config.yaml
n_head: 7
n_kv_head: 7
norm_place: "pre"
bias: "all"
lr: 0.000776
beta1: 0.9
beta2: 0.95
grad_clip: 0.5
steps: 6919
dataset: "wikipedia_en"
Each number is 50 + 10 x the weight over its row's rms, rounded and kept within 0 to 99. Layers, rows and columns count from 0. The size before them is the row's rms in percent of the matrix's.

# o: layer 6 attention output (transposed), 448x448, rms 0.0379, rows 327-383, columns 0-55
# v: layer 6 attention value, 448x448, rms 0.0399, rows 328-383, columns 0-55
# q: layer 6 attention query, 448x448, rms 0.0487, rows 384-387, columns 0-55
# k: layer 6 attention key, 448x448, rms 0.0436, rows 384-386, columns 0-55
o327 109:48 34 62 58 40 27 58 42 45 53 47 51 48 50 34 62 54 54 63 46 51 37 47 63 48 47 39 51 63 65 47 46 54 63 51 43 44 52 44 52 77 59 31 29 51 42 60 45 45 54 49 67 60 46 39 54
v328 103:49 39 51 51 48 41 45 35 64 54 45 51 39 58 49 45 46 47 46 67 39 58 54 44 40 55 45 28 52 48 46 71 54 45 47 34 51 61 27 51 63 65 63 54 58 42 39 55 35 42 37 49 46 49 54 41
o328 112:42 65 53 57 40 50 55 51 43 50 39 67 59 66 50 56 38 58 46 61 30 63 42 55 28 40 62 49 51 64 52 29 57 67 56 51 57 40 49 48 71 63 48 45 53 60 53 42 39 55 35 36 57 49 42 33
v329 105:51 57 63 41 47 53 49 32 36 54 36 40 50 61 49 45 52 41 44 60 66 37 76 54 58 53 48 74 52 41 51 52 40 51 45 44 29 63 40 43 41 47 62 50 43 63 48 59 37 60 52 41 48 65 56 53
o329 110:54 35 49 45 46 37 47 55 52 61 50 47 36 30 59 49 61 43 39 48 33 58 52 68 41 46 44 39 46 44 56 48 44 56 45 47 40 53 46 41 47 42 49 61 50 46 64 60 63 36 52 36 66 64 38 40
v330 101:40 40 71 42 62 34 58 52 40 55 60 56 49 38 58 60 52 25 49 58 60 56 64 42 56 60 51 67 58 44 47 59 37 42 42 48 37 29 63 37 44 60 59 69 52 76 59 66 49 28 52 46 50 50 52 51
o330 109:58 63 46 57 40 56 65 63 58 31 33 57 37 36 48 54 53 33 45 59 48 44 49 60 45 34 47 39 51 56 46 35 48 54 35 58 65 54 57 51 29 48 68 58 52 48 64 53 63 36 46 52 52 43 36 55
v331 094:45 51 33 49 55 40 48 57 48 39 48 51 45 36 52 49 57 42 49 50 36 58 40 22 53 41 37 49 49 50 53 47 61 66 59 54 59 38 47 47 51 60 36 67 49 40 52 48 61 50 40 56 47 51 45 32
o331 101:55 58 62 62 54 59 53 49 61 48 43 53 46 52 47 55 42 41 42 66 62 58 41 44 55 62 41 45 47 54 54 58 56 53 49 42 44 54 65 45 17 43 53 67 54 47 44 53 58 58 55 42 47 45 44 61
v332 104:53 56 45 48 49 48 52 48 48 59 37 49 41 71 47 45 42 43 49 48 63 49 66 60 36 56 48 45 47 46 62 41 45 55 49 40 50 47 37 53 59 43 48 57 68 52 40 45 50 40 54 56 54 76 49 54
o332 111:54 59 56 48 59 34 54 43 44 62 44 58 53 41 46 52 66 45 40 36 29 42 50 52 58 54 45 58 57 53 53 43 52 43 64 34 53 53 45 68 71 35 43 42 56 50 46 49 42 29 51 54 41 59 47 58
v333 094:45 39 57 54 59 33 55 53 64 59 59 67 49 47 43 54 45 38 52 51 50 37 61 43 54 72 59 44 51 38 48 40 41 49 42 45 33 32 37 47 40 55 53 54 51 43 40 52 44 32 48 53 24 46 50 50
o333 094:62 64 43 57 49 62 57 60 52 49 45 47 49 58 45 56 63 39 40 41 59 43 33 47 56 57 40 57 60 62 64 47 58 52 64 47 65 58 42 54 41 70 74 39 40 76 60 37 57 45 43 60 67 53 51 33
v334 109:46 56 47 55 43 64 32 45 41 38 57 46 35 57 53 48 51 42 39 51 68 46 56 66 68 44 54 62 62 41 43 62 53 58 56 36 54 33 46 37 69 67 48 54 65 70 62 48 57 46 39 41 46 27 60 34
o334 114:59 52 51 51 38 48 67 49 66 40 38 61 25 31 44 54 45 37 46 42 42 54 50 62 69 53 63 55 55 46 58 51 39 59 51 55 48 53 28 49 55 34 44 57 38 60 53 51 60 58 54 34 61 65 57 36
v335 096:69 37 47 56 54 47 44 57 68 49 50 51 62 34 47 54 49 56 48 36 44 31 43 50 28 48 47 36 51 56 57 64 59 48 61 57 71 55 42 55 41 55 50 24 43 59 45 50 59 40 55 38 57 46 34 63
o335 102:49 46 62 37 45 43 46 43 45 43 64 44 36 46 54 51 29 67 60 45 72 63 43 48 51 64 50 35 48 39 49 51 58 49 48 50 50 60 47 56 68 47 43 48 60 47 39 41 41 66 54 44 29 53 52 59
v336 113:60 39 48 47 40 41 63 50 69 53 47 51 70 54 56 66 53 62 32 38 49 61 50 39 52 53 39 24 62 46 56 67 57 72 56 48 59 53 21 69 46 57 60 73 44 50 39 53 46 40 49 45 41 64 58 43
o336 120:50 49 53 31 53 56 43 53 48 44 54 46 43 66 52 48 37 59 54 54 73 74 40 50 25 63 50 37 50 38 41 56 65 42 49 50 55 49 58 57 46 51 66 52 62 49 62 32 51 67 58 21 51 41 57 44
v337 100:60 49 49 53 50 44 58 58 48 50 48 67 54 59 56 55 51 61 33 49 46 40 37 45 48 64 59 34 61 50 55 44 54 61 40 54 43 62 44 45 30 49 49 47 41 31 36 48 54 63 62 44 37 41 51 45
o337 104:50 26 69 50 53 30 36 42 42 51 65 55 58 30 50 52 40 65 56 44 62 44 33 36 43 55 44 47 43 45 72 68 63 44 50 49 56 40 28 51 67 73 53 50 55 62 52 40 58 64 55 75 53 54 52 51
v338 113:63 42 34 45 33 39 58 61 46 51 50 55 38 66 49 54 49 55 55 46 29 46 29 46 57 71 49 48 50 50 60 33 49 60 36 51 42 37 42 49 40 48 56 36 54 48 40 40 51 61 42 38 38 48 58 60
o338 118:65 21 45 39 53 57 37 48 55 48 50 54 54 39 41 39 52 49 42 59 52 42 35 42 29 67 52 42 56 55 50 58 50 49 30 25 55 50 50 70 48 58 61 43 52 48 64 58 55 49 37 57 40 48 60 40
v339 108:47 48 44 49 50 58 53 36 68 43 62 53 49 67 48 36 59 54 40 53 71 39 50 65 49 43 48 26 46 45 55 85 61 57 49 42 67 56 35 49 52 54 55 57 28 75 31 51 59 28 47 64 39 53 51 40
o339 114:57 59 55 60 47 54 52 40 47 54 43 57 49 53 58 57 55 41 43 49 42 60 50 54 40 51 50 56 55 42 47 41 49 65 47 24 46 56 45 43 49 52 87 55 26 30 48 32 49 60 36 61 50 45 63 46
v340 101:41 40 78 56 54 25 21 45 49 58 59 45 49 57 47 44 48 56 38 48 40 58 33 53 58 45 52 43 41 53 57 40 53 42 48 50 72 59 65 57 57 42 54 66 42 59 55 48 27 61 49 51 64 42 46 49
o340 107:35 61 46 40 32 31 46 51 35 46 49 47 51 47 47 35 44 42 50 49 53 46 51 53 39 67 46 56 52 67 33 54 51 46 37 77 83 50 76 53 59 49 50 40 55 35 48 65 39 37 45 43 52 46 43 51
v341 098:48 40 53 46 51 50 46 52 58 65 50 42 77 08 36 52 49 45 71 61 50 48 44 28 68 54 58 51 35 46 54 41 53 46 58 52 53 41 39 43 64 54 37 47 54 28 66 44 70 29 40 56 44 39 63 47
o341 103:64 57 37 66 49 50 40 47 63 50 53 48 48 67 41 61 58 53 44 52 61 50 44 56 47 57 45 43 51 46 60 40 56 64 36 43 46 64 64 52 28 57 45 43 36 46 63 39 50 55 44 34 43 45 46 39
v342 100:50 63 59 51 47 60 53 58 53 49 63 47 66 49 56 37 56 35 42 45 67 38 59 61 60 58 45 62 52 57 51 43 48 38 56 32 55 53 53 41 46 43 54 64 62 50 51 43 61 52 50 51 59 55 58 46
o342 108:56 36 37 35 66 51 39 45 48 54 54 27 38 52 38 49 46 48 49 36 37 67 63 63 49 51 46 50 38 36 55 63 54 44 45 34 43 48 49 54 41 38 57 64 52 44 40 47 52 52 54 44 36 76 44 62
v343 100:49 67 53 59 50 43 45 51 53 22 65 48 52 48 56 56 33 44 52 51 54 54 31 50 70 54 52 62 48 60 40 42 43 59 47 66 33 19 54 53 44 63 32 24 45 54 59 42 54 71 41 44 55 46 48 45
o343 105:49 33 47 54 53 42 46 38 64 42 52 53 47 30 48 40 49 48 47 61 63 50 39 51 42 55 47 35 58 60 53 53 46 55 43 55 44 33 54 54 40 49 29 68 54 44 55 42 53 38 55 60 50 50 71 61
v344 105:51 44 66 44 45 44 50 37 54 45 54 72 57 58 54 51 34 49 51 54 50 59 64 51 64 43 52 60 56 47 47 54 51 41 42 42 50 35 65 44 43 45 62 57 37 65 64 51 47 37 54 43 51 32 49 45
o344 108:49 68 44 57 50 51 54 55 59 47 43 44 40 33 51 52 58 38 52 40 59 47 39 37 38 53 54 59 52 60 42 54 49 66 37 71 74 46 56 35 57 57 56 47 59 58 57 44 69 35 52 55 51 52 61 47
v345 102:50 45 45 47 45 59 61 65 44 39 45 64 60 38 49 52 47 67 52 58 38 52 53 56 46 55 45 44 44 66 52 39 51 53 58 69 34 56 51 38 65 45 54 64 51 47 42 47 40 61 64 56 44 48 50 63
o345 108:46 44 73 57 54 46 57 25 31 46 49 58 78 57 38 46 57 61 56 43 43 49 41 27 36 34 60 42 47 49 41 46 53 40 31 52 63 42 53 36 55 61 51 45 48 49 47 49 40 42 58 60 47 51 53 52
v346 102:40 69 59 40 60 55 33 62 41 41 50 50 50 55 56 42 54 47 66 48 61 60 54 47 46 47 58 71 45 43 44 40 49 66 60 44 38 42 32 54 60 75 50 48 55 52 44 46 49 53 54 39 61 62 66 56
o346 108:56 38 53 57 30 43 53 22 43 36 49 50 59 56 38 56 50 42 45 40 37 58 53 75 49 42 64 39 52 45 70 36 50 52 56 50 47 49 47 48 38 55 37 52 58 50 15 59 53 51 34 51 55 70 31 45
v347 114:57 38 58 43 54 45 47 56 53 46 74 46 48 62 57 43 48 59 45 57 45 52 28 44 53 51 35 40 57 57 40 48 47 66 45 63 72 42 45 46 41 69 60 45 63 59 39 55 61 65 42 41 65 40 40 57
o347 118:57 49 60 50 47 60 54 47 54 43 51 37 48 44 68 41 26 43 41 44 64 44 48 44 57 55 67 61 48 43 29 71 48 68 47 60 66 49 61 50 38 54 52 65 64 54 54 57 59 62 41 44 50 30 73 53
v348 109:46 45 49 49 73 43 43 62 48 31 67 50 39 49 48 37 54 48 26 45 57 54 42 39 59 50 48 48 43 50 42 30 56 60 61 43 47 46 59 65 60 54 58 50 70 46 52 50 52 48 43 42 70 37 43 60
o348 110:50 38 46 34 42 52 44 46 32 38 72 34 50 51 53 52 26 51 37 52 40 44 51 54 55 55 63 47 48 54 46 66 42 33 45 56 67 42 75 50 53 51 43 52 49 63 50 60 40 72 48 28 60 58 34 42
v349 096:48 40 40 53 62 48 65 33 46 32 58 54 33 39 51 53 54 55 43 66 43 55 50 54 35 58 47 43 57 42 39 57 47 55 44 43 53 40 39 49 69 71 50 64 69 51 39 57 42 33 59 56 50 46 43 20
o349 103:52 73 53 55 51 49 57 58 44 63 44 58 51 48 59 33 45 61 48 67 47 51 41 34 38 36 56 61 38 64 48 37 33 67 68 53 36 42 48 53 50 53 53 71 39 53 61 49 52 49 40 55 58 36 60 46
v350 102:52 61 52 51 57 38 52 56 52 41 51 50 44 67 60 51 59 62 36 42 51 53 40 36 49 43 48 61 56 50 49 55 50 51 52 49 44 47 39 57 45 68 37 41 51 48 35 40 51 45 40 52 46 45 62 32
o350 108:46 40 44 47 54 57 45 43 56 49 52 59 68 49 41 49 50 52 40 59 53 50 42 52 57 54 59 32 59 43 63 75 61 53 47 53 47 51 31 55 58 64 67 47 45 59 42 53 49 55 50 68 45 55 40 46
v351 101:51 26 31 31 38 57 57 44 51 45 44 66 60 43 35 30 58 38 56 40 62 42 59 45 40 56 47 58 54 49 46 65 47 57 59 58 55 60 46 42 38 44 54 28 35 53 46 71 55 26 53 46 57 33 54 54
o351 104:44 56 66 50 60 40 72 56 51 47 72 47 41 49 57 58 40 55 60 41 55 69 66 41 63 22 41 51 37 44 55 50 43 62 46 39 44 60 46 31 41 53 59 51 47 49 76 49 46 72 52 61 41 41 35 73
v352 105:59 65 67 67 59 54 42 49 46 50 61 40 61 45 46 40 52 36 47 58 66 37 44 73 66 55 46 52 44 64 40 67 49 21 64 41 74 59 58 53 49 75 40 65 51 55 51 62 60 46 52 47 66 45 42 40
o352 112:39 57 42 55 50 45 42 45 51 39 49 47 55 54 55 49 48 44 56 50 47 66 59 80 62 41 45 34 48 43 49 39 51 53 44 60 49 51 43 56 62 51 54 41 39 41 46 52 55 51 67 32 47 48 49 56
v353 101:59 64 55 47 58 60 45 46 44 63 48 54 57 64 64 71 44 49 45 32 43 55 66 70 60 25 52 59 55 57 44 44 47 45 63 46 47 56 58 54 60 37 47 53 38 52 70 49 43 51 64 63 54 46 58 39
o353 106:40 52 57 40 43 55 56 51 58 55 45 49 52 57 57 45 63 39 64 41 51 41 59 52 62 47 51 65 62 48 43 52 56 36 54 55 54 45 38 32 72 61 47 37 58 52 41 51 39 52 63 44 42 66 51 45
v354 108:42 57 66 61 59 50 59 47 52 56 33 48 31 80 58 51 48 28 61 57 63 40 72 45 45 34 51 52 48 39 56 47 62 53 44 52 58 32 46 50 15 37 50 39 69 44 59 41 48 60 54 44 42 73 36 52
o354 114:53 70 51 54 53 48 42 61 49 50 52 45 46 54 72 54 30 29 45 51 50 45 66 43 57 51 50 67 61 41 65 35 41 47 65 46 35 38 57 53 49 38 54 68 55 54 36 48 60 43 40 36 53 52 47 62
v355 096:39 30 53 44 62 51 56 35 60 36 63 61 48 28 56 43 45 59 57 54 57 70 42 50 48 42 42 70 44 49 41 37 41 61 68 59 46 53 49 42 66 52 65 46 50 56 55 48 54 47 42 49 53 52 46 59
o355 104:52 60 46 59 44 41 61 42 54 42 53 58 46 56 55 53 58 52 40 50 59 59 54 48 44 29 55 37 45 63 34 47 46 57 51 57 43 42 61 57 25 50 47 57 59 43 57 52 42 47 42 75 52 24 67 63
v356 103:51 28 57 39 54 62 54 35 56 55 43 53 57 18 46 48 44 49 55 50 69 45 73 56 59 36 45 48 72 41 36 79 49 45 46 48 40 33 49 56 26 43 45 51 49 44 44 65 46 35 62 47 44 53 46 32
o356 106:52 73 61 53 56 48 64 53 57 44 59 53 46 41 56 51 38 47 55 54 52 44 55 43 58 39 44 56 34 41 38 25 43 52 46 54 41 58 47 38 47 59 68 54 34 58 74 39 49 59 60 28 50 50 55 55
v357 110:38 59 47 37 48 51 30 51 57 49 44 29 49 71 40 43 54 57 54 63 55 59 46 57 59 68 47 54 54 67 53 49 47 33 47 43 53 52 58 58 48 72 39 61 18 32 42 56 64 49 49 53 75 34 58 57
o357 117:41 37 41 60 50 56 53 62 48 36 58 42 58 50 47 53 45 53 45 40 48 65 44 65 50 55 42 39 43 40 52 63 48 39 50 48 54 63 45 62 37 69 66 53 30 36 47 46 58 55 39 58 38 55 37 38
v358 107:41 51 51 55 31 42 60 57 60 53 54 43 50 55 59 37 46 37 50 52 37 56 51 36 53 51 47 40 59 57 44 56 49 38 36 33 55 41 67 48 61 44 30 62 50 47 59 43 45 65 42 51 66 50 42 46
o358 114:47 73 51 63 60 44 39 44 63 57 27 48 56 43 49 37 60 48 55 50 37 45 62 42 44 56 50 68 52 52 44 37 58 57 32 46 58 45 56 48 72 45 36 53 54 47 50 37 54 29 66 43 35 57 46 51
v359 103:45 79 57 52 66 44 38 63 46 59 39 63 53 79 49 59 56 39 59 39 67 69 65 46 57 56 58 47 52 41 46 50 63 54 42 36 46 42 46 52 29 72 45 68 59 42 48 45 44 55 60 68 35 74 49 53
o359 111:44 43 70 57 40 36 43 48 38 53 42 54 69 60 46 61 43 40 54 56 59 47 64 59 56 59 42 44 65 52 78 39 71 27 69 50 40 42 52 60 50 52 46 31 54 45 25 58 48 37 48 54 63 43 41 46
v360 102:36 57 59 51 65 43 28 43 38 49 59 59 34 70 37 46 51 57 45 49 55 67 51 66 71 47 47 62 43 43 34 39 37 46 51 41 33 36 53 56 44 61 49 62 42 42 52 49 30 49 54 57 58 38 51 44
o360 107:54 40 44 56 36 47 58 47 37 54 58 56 64 57 46 49 45 38 36 57 42 51 31 60 38 44 46 49 40 70 50 57 53 52 54 63 59 43 56 62 33 70 61 56 39 44 47 60 44 44 39 52 51 59 62 22
v361 097:62 43 54 49 48 67 39 66 63 51 44 46 45 68 32 39 57 65 54 57 36 46 34 52 58 30 54 58 56 54 44 47 53 42 50 75 46 50 62 53 66 47 27 27 55 54 42 33 45 62 56 48 64 58 55 55
o361 104:60 46 49 46 45 45 54 40 59 57 46 46 53 39 54 35 51 57 51 42 51 32 44 35 51 52 58 80 49 39 60 60 44 54 48 55 41 49 39 42 71 63 43 49 37 37 26 57 40 53 50 65 35 68 54 46
v362 105:51 56 39 52 36 55 67 50 54 64 41 47 59 27 49 47 49 59 51 51 56 49 56 42 35 62 43 52 39 49 38 44 51 49 55 43 62 61 50 50 76 57 42 63 66 51 31 48 45 46 56 54 41 54 49 55
o362 110:61 43 65 48 65 20 55 35 42 58 57 54 57 66 52 44 61 61 41 46 51 49 45 56 57 37 45 41 58 50 66 61 66 49 64 55 34 56 52 48 50 42 63 44 59 45 50 48 38 36 70 67 49 55 49 55
v363 100:43 34 36 48 53 58 71 44 46 53 29 42 56 56 53 57 42 49 60 53 55 51 52 49 36 60 49 34 63 57 62 39 46 64 45 51 32 20 58 52 57 44 49 48 48 51 52 35 37 53 66 39 38 63 52 61
o363 102:48 61 58 50 42 40 50 61 47 32 56 50 39 26 38 33 50 51 56 48 51 39 50 44 57 61 49 55 47 50 61 43 49 22 43 44 57 60 54 55 54 51 59 43 43 56 48 41 58 48 45 48 49 43 39 64
v364 116:47 48 61 46 45 44 38 55 36 62 49 39 61 40 56 61 61 47 65 58 42 42 51 30 38 31 38 63 46 47 46 57 51 57 47 42 41 65 54 43 40 60 40 64 39 61 54 51 61 44 53 51 56 63 44 58
o364 122:53 47 42 49 57 61 49 54 46 61 43 26 48 63 57 57 55 52 51 55 46 52 65 37 39 51 61 70 51 37 37 61 42 74 46 45 41 60 40 45 40 39 43 69 63 42 41 61 45 42 53 38 54 57 33 53
v365 107:42 35 48 40 33 56 56 43 61 36 52 50 53 52 46 67 53 63 43 54 30 58 46 59 43 62 44 39 53 54 54 55 50 29 59 42 47 47 52 48 75 40 62 47 47 58 48 52 59 42 54 47 50 50 60 63
o365 116:59 48 32 46 39 73 57 52 50 24 39 35 41 60 53 48 65 56 58 42 58 78 34 55 32 55 60 43 49 47 40 45 36 48 41 35 76 57 58 54 44 49 76 49 54 51 46 38 57 58 43 36 38 62 47 41
v366 104:52 46 56 45 35 41 42 50 40 43 56 67 55 76 61 46 52 61 34 41 54 62 55 60 46 48 26 63 53 52 42 41 50 56 55 44 49 43 45 44 41 54 62 51 48 65 56 48 49 49 55 49 32 51 60 43
o366 106:39 42 63 41 45 42 66 51 47 38 57 73 62 46 35 53 44 47 51 48 42 60 43 44 47 43 50 32 49 63 50 62 53 32 51 44 70 27 43 55 52 52 55 45 55 66 54 58 47 38 57 59 45 45 40 70
v367 109:48 63 49 64 47 43 81 57 65 60 55 56 51 63 52 40 49 38 54 40 58 45 64 69 51 50 56 51 48 43 52 49 52 52 54 42 50 38 48 57 50 49 51 35 51 44 68 51 46 37 47 49 53 51 50 31
o367 118:47 64 33 40 65 43 29 50 60 51 53 49 20 54 50 56 43 33 60 45 43 55 60 45 67 64 35 50 60 34 68 35 55 41 49 54 54 36 52 47 80 48 39 50 50 54 58 33 61 60 54 32 42 59 43 51
v368 107:53 54 61 65 59 41 43 44 41 50 83 37 62 56 45 37 51 48 56 46 50 42 42 62 56 57 60 64 50 52 50 35 52 49 55 49 63 56 50 48 54 54 43 40 44 71 66 40 36 34 38 57 42 49 55 40
o368 110:62 47 31 46 27 56 44 59 47 50 35 51 44 38 46 52 62 42 53 48 44 52 48 65 55 62 51 43 57 59 53 44 45 67 30 49 61 44 68 73 55 28 43 54 43 45 51 42 55 55 48 46 43 39 47 49
v369 101:67 62 35 51 39 55 37 45 41 43 51 54 58 20 41 54 63 67 57 51 43 59 34 34 64 19 62 74 55 51 63 50 53 56 53 45 60 61 52 49 64 49 41 35 47 61 58 50 68 65 35 41 60 39 60 46
o369 103:61 46 66 60 47 45 44 38 62 60 52 54 49 49 42 46 69 63 61 52 42 43 47 41 45 69 60 48 44 49 51 43 31 56 35 39 37 51 40 56 44 39 46 52 35 42 49 54 48 60 52 37 47 50 65 44
v370 093:39 49 65 65 51 26 43 47 47 58 62 61 58 22 52 49 43 53 60 60 30 39 42 37 54 37 51 65 36 56 44 35 40 51 51 55 51 52 50 49 56 58 52 56 56 60 65 53 53 50 68 32 55 36 44 38
o370 091:60 66 38 48 46 65 54 54 46 47 55 42 48 48 64 38 57 51 50 59 69 53 25 59 49 54 52 43 56 58 45 53 49 68 51 68 66 52 55 35 41 49 62 48 47 55 34 51 67 45 48 44 66 49 62 55
v371 109:35 51 44 46 52 39 31 47 64 46 45 36 51 53 50 62 46 42 31 53 40 59 58 40 49 60 39 26 47 45 60 48 52 66 50 45 59 47 44 49 61 51 44 67 47 39 31 48 46 49 50 55 44 46 53 28
o371 111:67 49 55 49 33 46 44 50 44 54 48 38 62 37 50 61 49 54 39 41 63 58 35 44 40 78 41 51 51 49 47 57 54 60 51 38 62 63 55 61 51 44 60 54 66 41 53 30 53 42 69 36 48 66 49 36
v372 116:59 48 34 40 56 75 52 43 47 46 39 38 19 69 57 62 50 54 32 46 62 45 66 53 44 37 50 49 62 30 47 75 54 69 51 60 38 51 31 56 59 44 52 33 59 62 37 49 49 55 49 45 40 61 52 46
o372 125:53 41 54 30 44 62 54 60 47 52 48 52 39 45 52 61 38 57 43 47 51 39 56 48 50 40 61 64 46 40 44 43 33 57 69 50 29 66 36 44 46 43 50 62 49 59 51 50 42 72 38 44 73 58 56 39
v373 105:72 28 59 50 45 50 32 44 50 64 50 56 57 68 53 50 45 64 46 53 37 46 59 56 42 40 48 43 55 44 45 65 50 58 49 43 61 79 56 49 31 35 69 53 34 47 31 51 47 52 57 53 42 47 51 38
o373 114:47 53 67 48 43 50 62 51 59 67 43 66 52 49 41 40 58 60 56 43 54 29 39 46 42 40 49 58 37 54 28 50 57 53 55 42 40 49 42 50 51 68 72 28 52 54 54 51 49 39 60 60 47 39 61 54
v374 097:52 73 43 49 62 43 38 60 50 47 40 47 62 57 43 49 51 41 58 45 64 49 46 52 58 41 59 44 39 53 50 35 56 41 36 58 55 35 70 39 38 47 43 54 61 45 61 44 52 52 45 53 55 55 43 47
o374 104:51 55 55 61 56 38 30 44 52 58 37 36 58 34 45 39 51 30 49 52 46 40 54 38 56 73 37 53 64 52 60 60 48 43 53 52 37 45 62 51 39 31 54 59 38 44 35 51 71 38 40 57 53 36 53 61
v375 100:52 71 39 33 44 45 55 76 54 37 56 45 52 54 56 61 54 56 48 43 31 68 30 54 59 51 42 52 42 51 66 61 48 33 49 68 42 32 39 54 63 75 46 51 39 54 44 57 54 36 44 54 63 72 59 48
o375 104:41 45 54 48 57 69 40 48 56 45 48 55 53 64 56 61 47 41 50 64 57 58 56 40 43 51 46 22 80 39 52 43 51 40 42 57 43 55 52 49 34 54 45 62 48 50 55 51 43 53 50 52 48 41 47 46
v376 108:53 50 34 49 50 58 69 46 61 57 41 51 52 41 42 50 41 38 63 54 56 43 56 41 35 67 41 49 46 53 42 36 47 37 47 42 56 60 53 45 77 41 60 40 63 50 61 55 64 47 48 45 52 48 50 48
o376 114:53 60 39 44 54 46 57 63 62 42 45 40 27 31 42 44 64 45 55 53 61 39 56 66 62 48 36 45 65 44 50 44 48 39 64 45 40 62 50 59 56 42 46 44 53 36 66 42 66 46 38 66 55 39 38 67
v377 105:46 49 41 44 42 46 51 35 36 37 65 60 80 62 55 40 68 35 51 54 57 53 55 52 45 69 47 66 48 54 44 37 49 63 58 66 58 52 51 41 37 47 49 48 58 72 64 57 46 41 37 59 50 60 54 61
o377 107:45 41 54 53 47 49 66 54 47 43 39 45 41 55 43 52 53 40 56 56 51 64 68 54 41 37 60 45 33 58 58 50 48 52 32 39 46 40 76 47 34 42 52 61 48 28 58 53 36 34 42 53 36 38 38 72
v378 109:59 42 39 51 54 52 47 53 60 59 43 47 51 57 43 43 59 58 46 39 55 53 53 70 48 27 63 60 52 57 52 26 41 54 51 45 64 52 74 56 55 46 55 31 39 49 51 34 52 55 34 43 67 43 49 54
o378 116:44 52 51 50 40 44 45 51 46 40 53 25 32 47 41 42 46 42 54 43 46 35 66 54 69 75 56 61 43 41 42 62 58 18 54 76 49 50 62 68 65 41 55 36 51 43 48 39 38 63 44 60 51 35 52 65
v379 103:41 59 57 52 54 45 45 48 48 53 46 36 43 79 49 33 55 47 42 26 62 60 53 56 63 63 56 53 33 56 55 59 56 60 53 44 45 35 43 61 28 61 53 46 26 37 61 41 37 64 39 52 60 55 56 48
o379 112:40 35 43 59 33 46 37 43 37 33 68 60 59 54 48 72 43 36 39 56 52 68 50 72 41 58 38 30 47 53 49 41 61 36 38 66 62 48 58 62 41 47 43 38 48 49 49 61 41 50 52 43 52 47 54 38
v380 114:41 43 38 35 50 61 44 43 78 34 33 59 55 51 42 31 53 56 57 58 42 46 41 52 58 43 52 51 62 66 51 49 55 42 44 61 31 49 41 43 64 28 42 33 70 49 63 42 46 42 44 48 62 54 54 43
o380 115:69 63 49 44 42 49 70 45 60 37 44 53 52 37 59 48 55 64 58 52 49 60 51 39 58 57 48 46 61 43 67 48 50 51 49 53 41 48 43 45 66 35 49 45 35 39 57 31 42 53 45 48 42 61 53 39
v381 099:40 47 61 51 52 27 55 35 48 57 59 62 48 38 51 37 50 40 54 51 55 65 48 27 36 54 43 31 49 49 46 65 51 38 47 43 50 48 50 41 59 51 49 61 40 64 57 47 34 30 53 56 41 47 60 57
o381 111:49 65 40 63 35 59 56 50 46 48 39 66 60 51 48 58 63 46 48 71 41 37 44 62 33 41 59 50 54 73 37 36 48 62 34 58 66 47 48 47 55 57 53 48 50 57 53 48 42 41 38 66 45 27 27 49
v382 108:57 46 54 54 69 50 59 39 38 59 75 54 43 54 52 27 39 63 35 64 51 45 43 60 40 42 49 50 51 49 44 45 39 50 53 39 55 68 63 46 47 40 63 63 49 73 49 51 52 40 63 41 59 53 65 35
o382 114:52 53 51 39 58 36 53 50 40 59 48 65 53 48 53 23 56 54 56 48 33 40 38 44 45 37 63 52 41 78 37 53 42 63 62 50 53 41 56 62 59 36 48 59 64 53 65 76 48 51 50 62 46 61 59 57
v383 106:41 63 55 36 48 57 36 48 48 46 51 36 51 57 46 66 49 62 44 56 42 61 46 63 61 49 28 66 45 46 45 75 45 47 49 60 52 61 46 41 53 60 37 63 56 37 34 57 44 51 53 55 72 55 46 35
o383 113:50 45 64 68 46 49 48 37 51 56 46 56 61 55 60 46 51 45 49 49 49 76 48 49 38 28 41 38 56 47 58 38 49 71 57 40 30 63 39 37 32 49 66 68 47 36 45 58 52 42 67 45 59 60 58 37
q384 148:46 32 67 44 49 51 45 42 73 57 48 53 62 43 38 39 42 46 52 44 56 51 45 53 69 49 51 30 44 52 27 67 46 50 50 46 38 53 59 53 39 51 56 49 29 44 43 47 59 63 37 45 52 49 55 62
k384 152:54 40 61 47 66 51 36 51 65 49 44 58 72 56 64 56 39 59 64 47 52 47 42 55 57 52 45 36 27 36 44 67 58 46 60 43 54 32 63 68 55 65 62 59 39 63 46 55 75 55 49 26 47 60 54 46
q385 124:41 63 69 45 67 58 60 52 49 52 46 44 31 53 51 28 57 68 53 51 54 56 41 42 49 32 54 45 59 47 69 60 41 29 44 62 56 50 67 38 63 45 48 53 59 38 64 59 52 52 42 53 63 51 54 53
k385 110:52 70 48 48 56 60 48 47 37 41 38 46 47 40 53 25 38 51 43 50 48 74 65 56 47 65 62 48 65 51 50 60 47 47 39 56 48 61 43 43 55 56 46 55 60 56 72 47 52 65 50 48 55 62 58 43
q386 133:57 67 41 59 46 60 43 57 50 25 34 49 49 62 43 56 59 53 39 64 30 34 42 53 35 43 63 51 45 55 33 62 59 58 38 55 46 68 51 60 52 70 61 44 42 59 50 52 42 63 56 35 57 58 64 61
k386 102:47 57 46 60 46 50 50 63 38 43 44 56 52 55 55 40 20 60 54 53 35 57 42 40 33 53 35 42 47 45 50 53 76 41 50 54 40 40 54 51 47 49 57 55 50 57 46 32 33 51 43 51 55 49 51 45
q387 141:47 60 63 40 64 51 70 62 47 55 53 52 41 57 39 39 58 49 59 60 48 59 38 41 56 37 45 55 44 52 50 52 45 33 43 53 59 56 47 48 61 65 66 38 58 48 64 40 61 53 40 53 56 39 48 40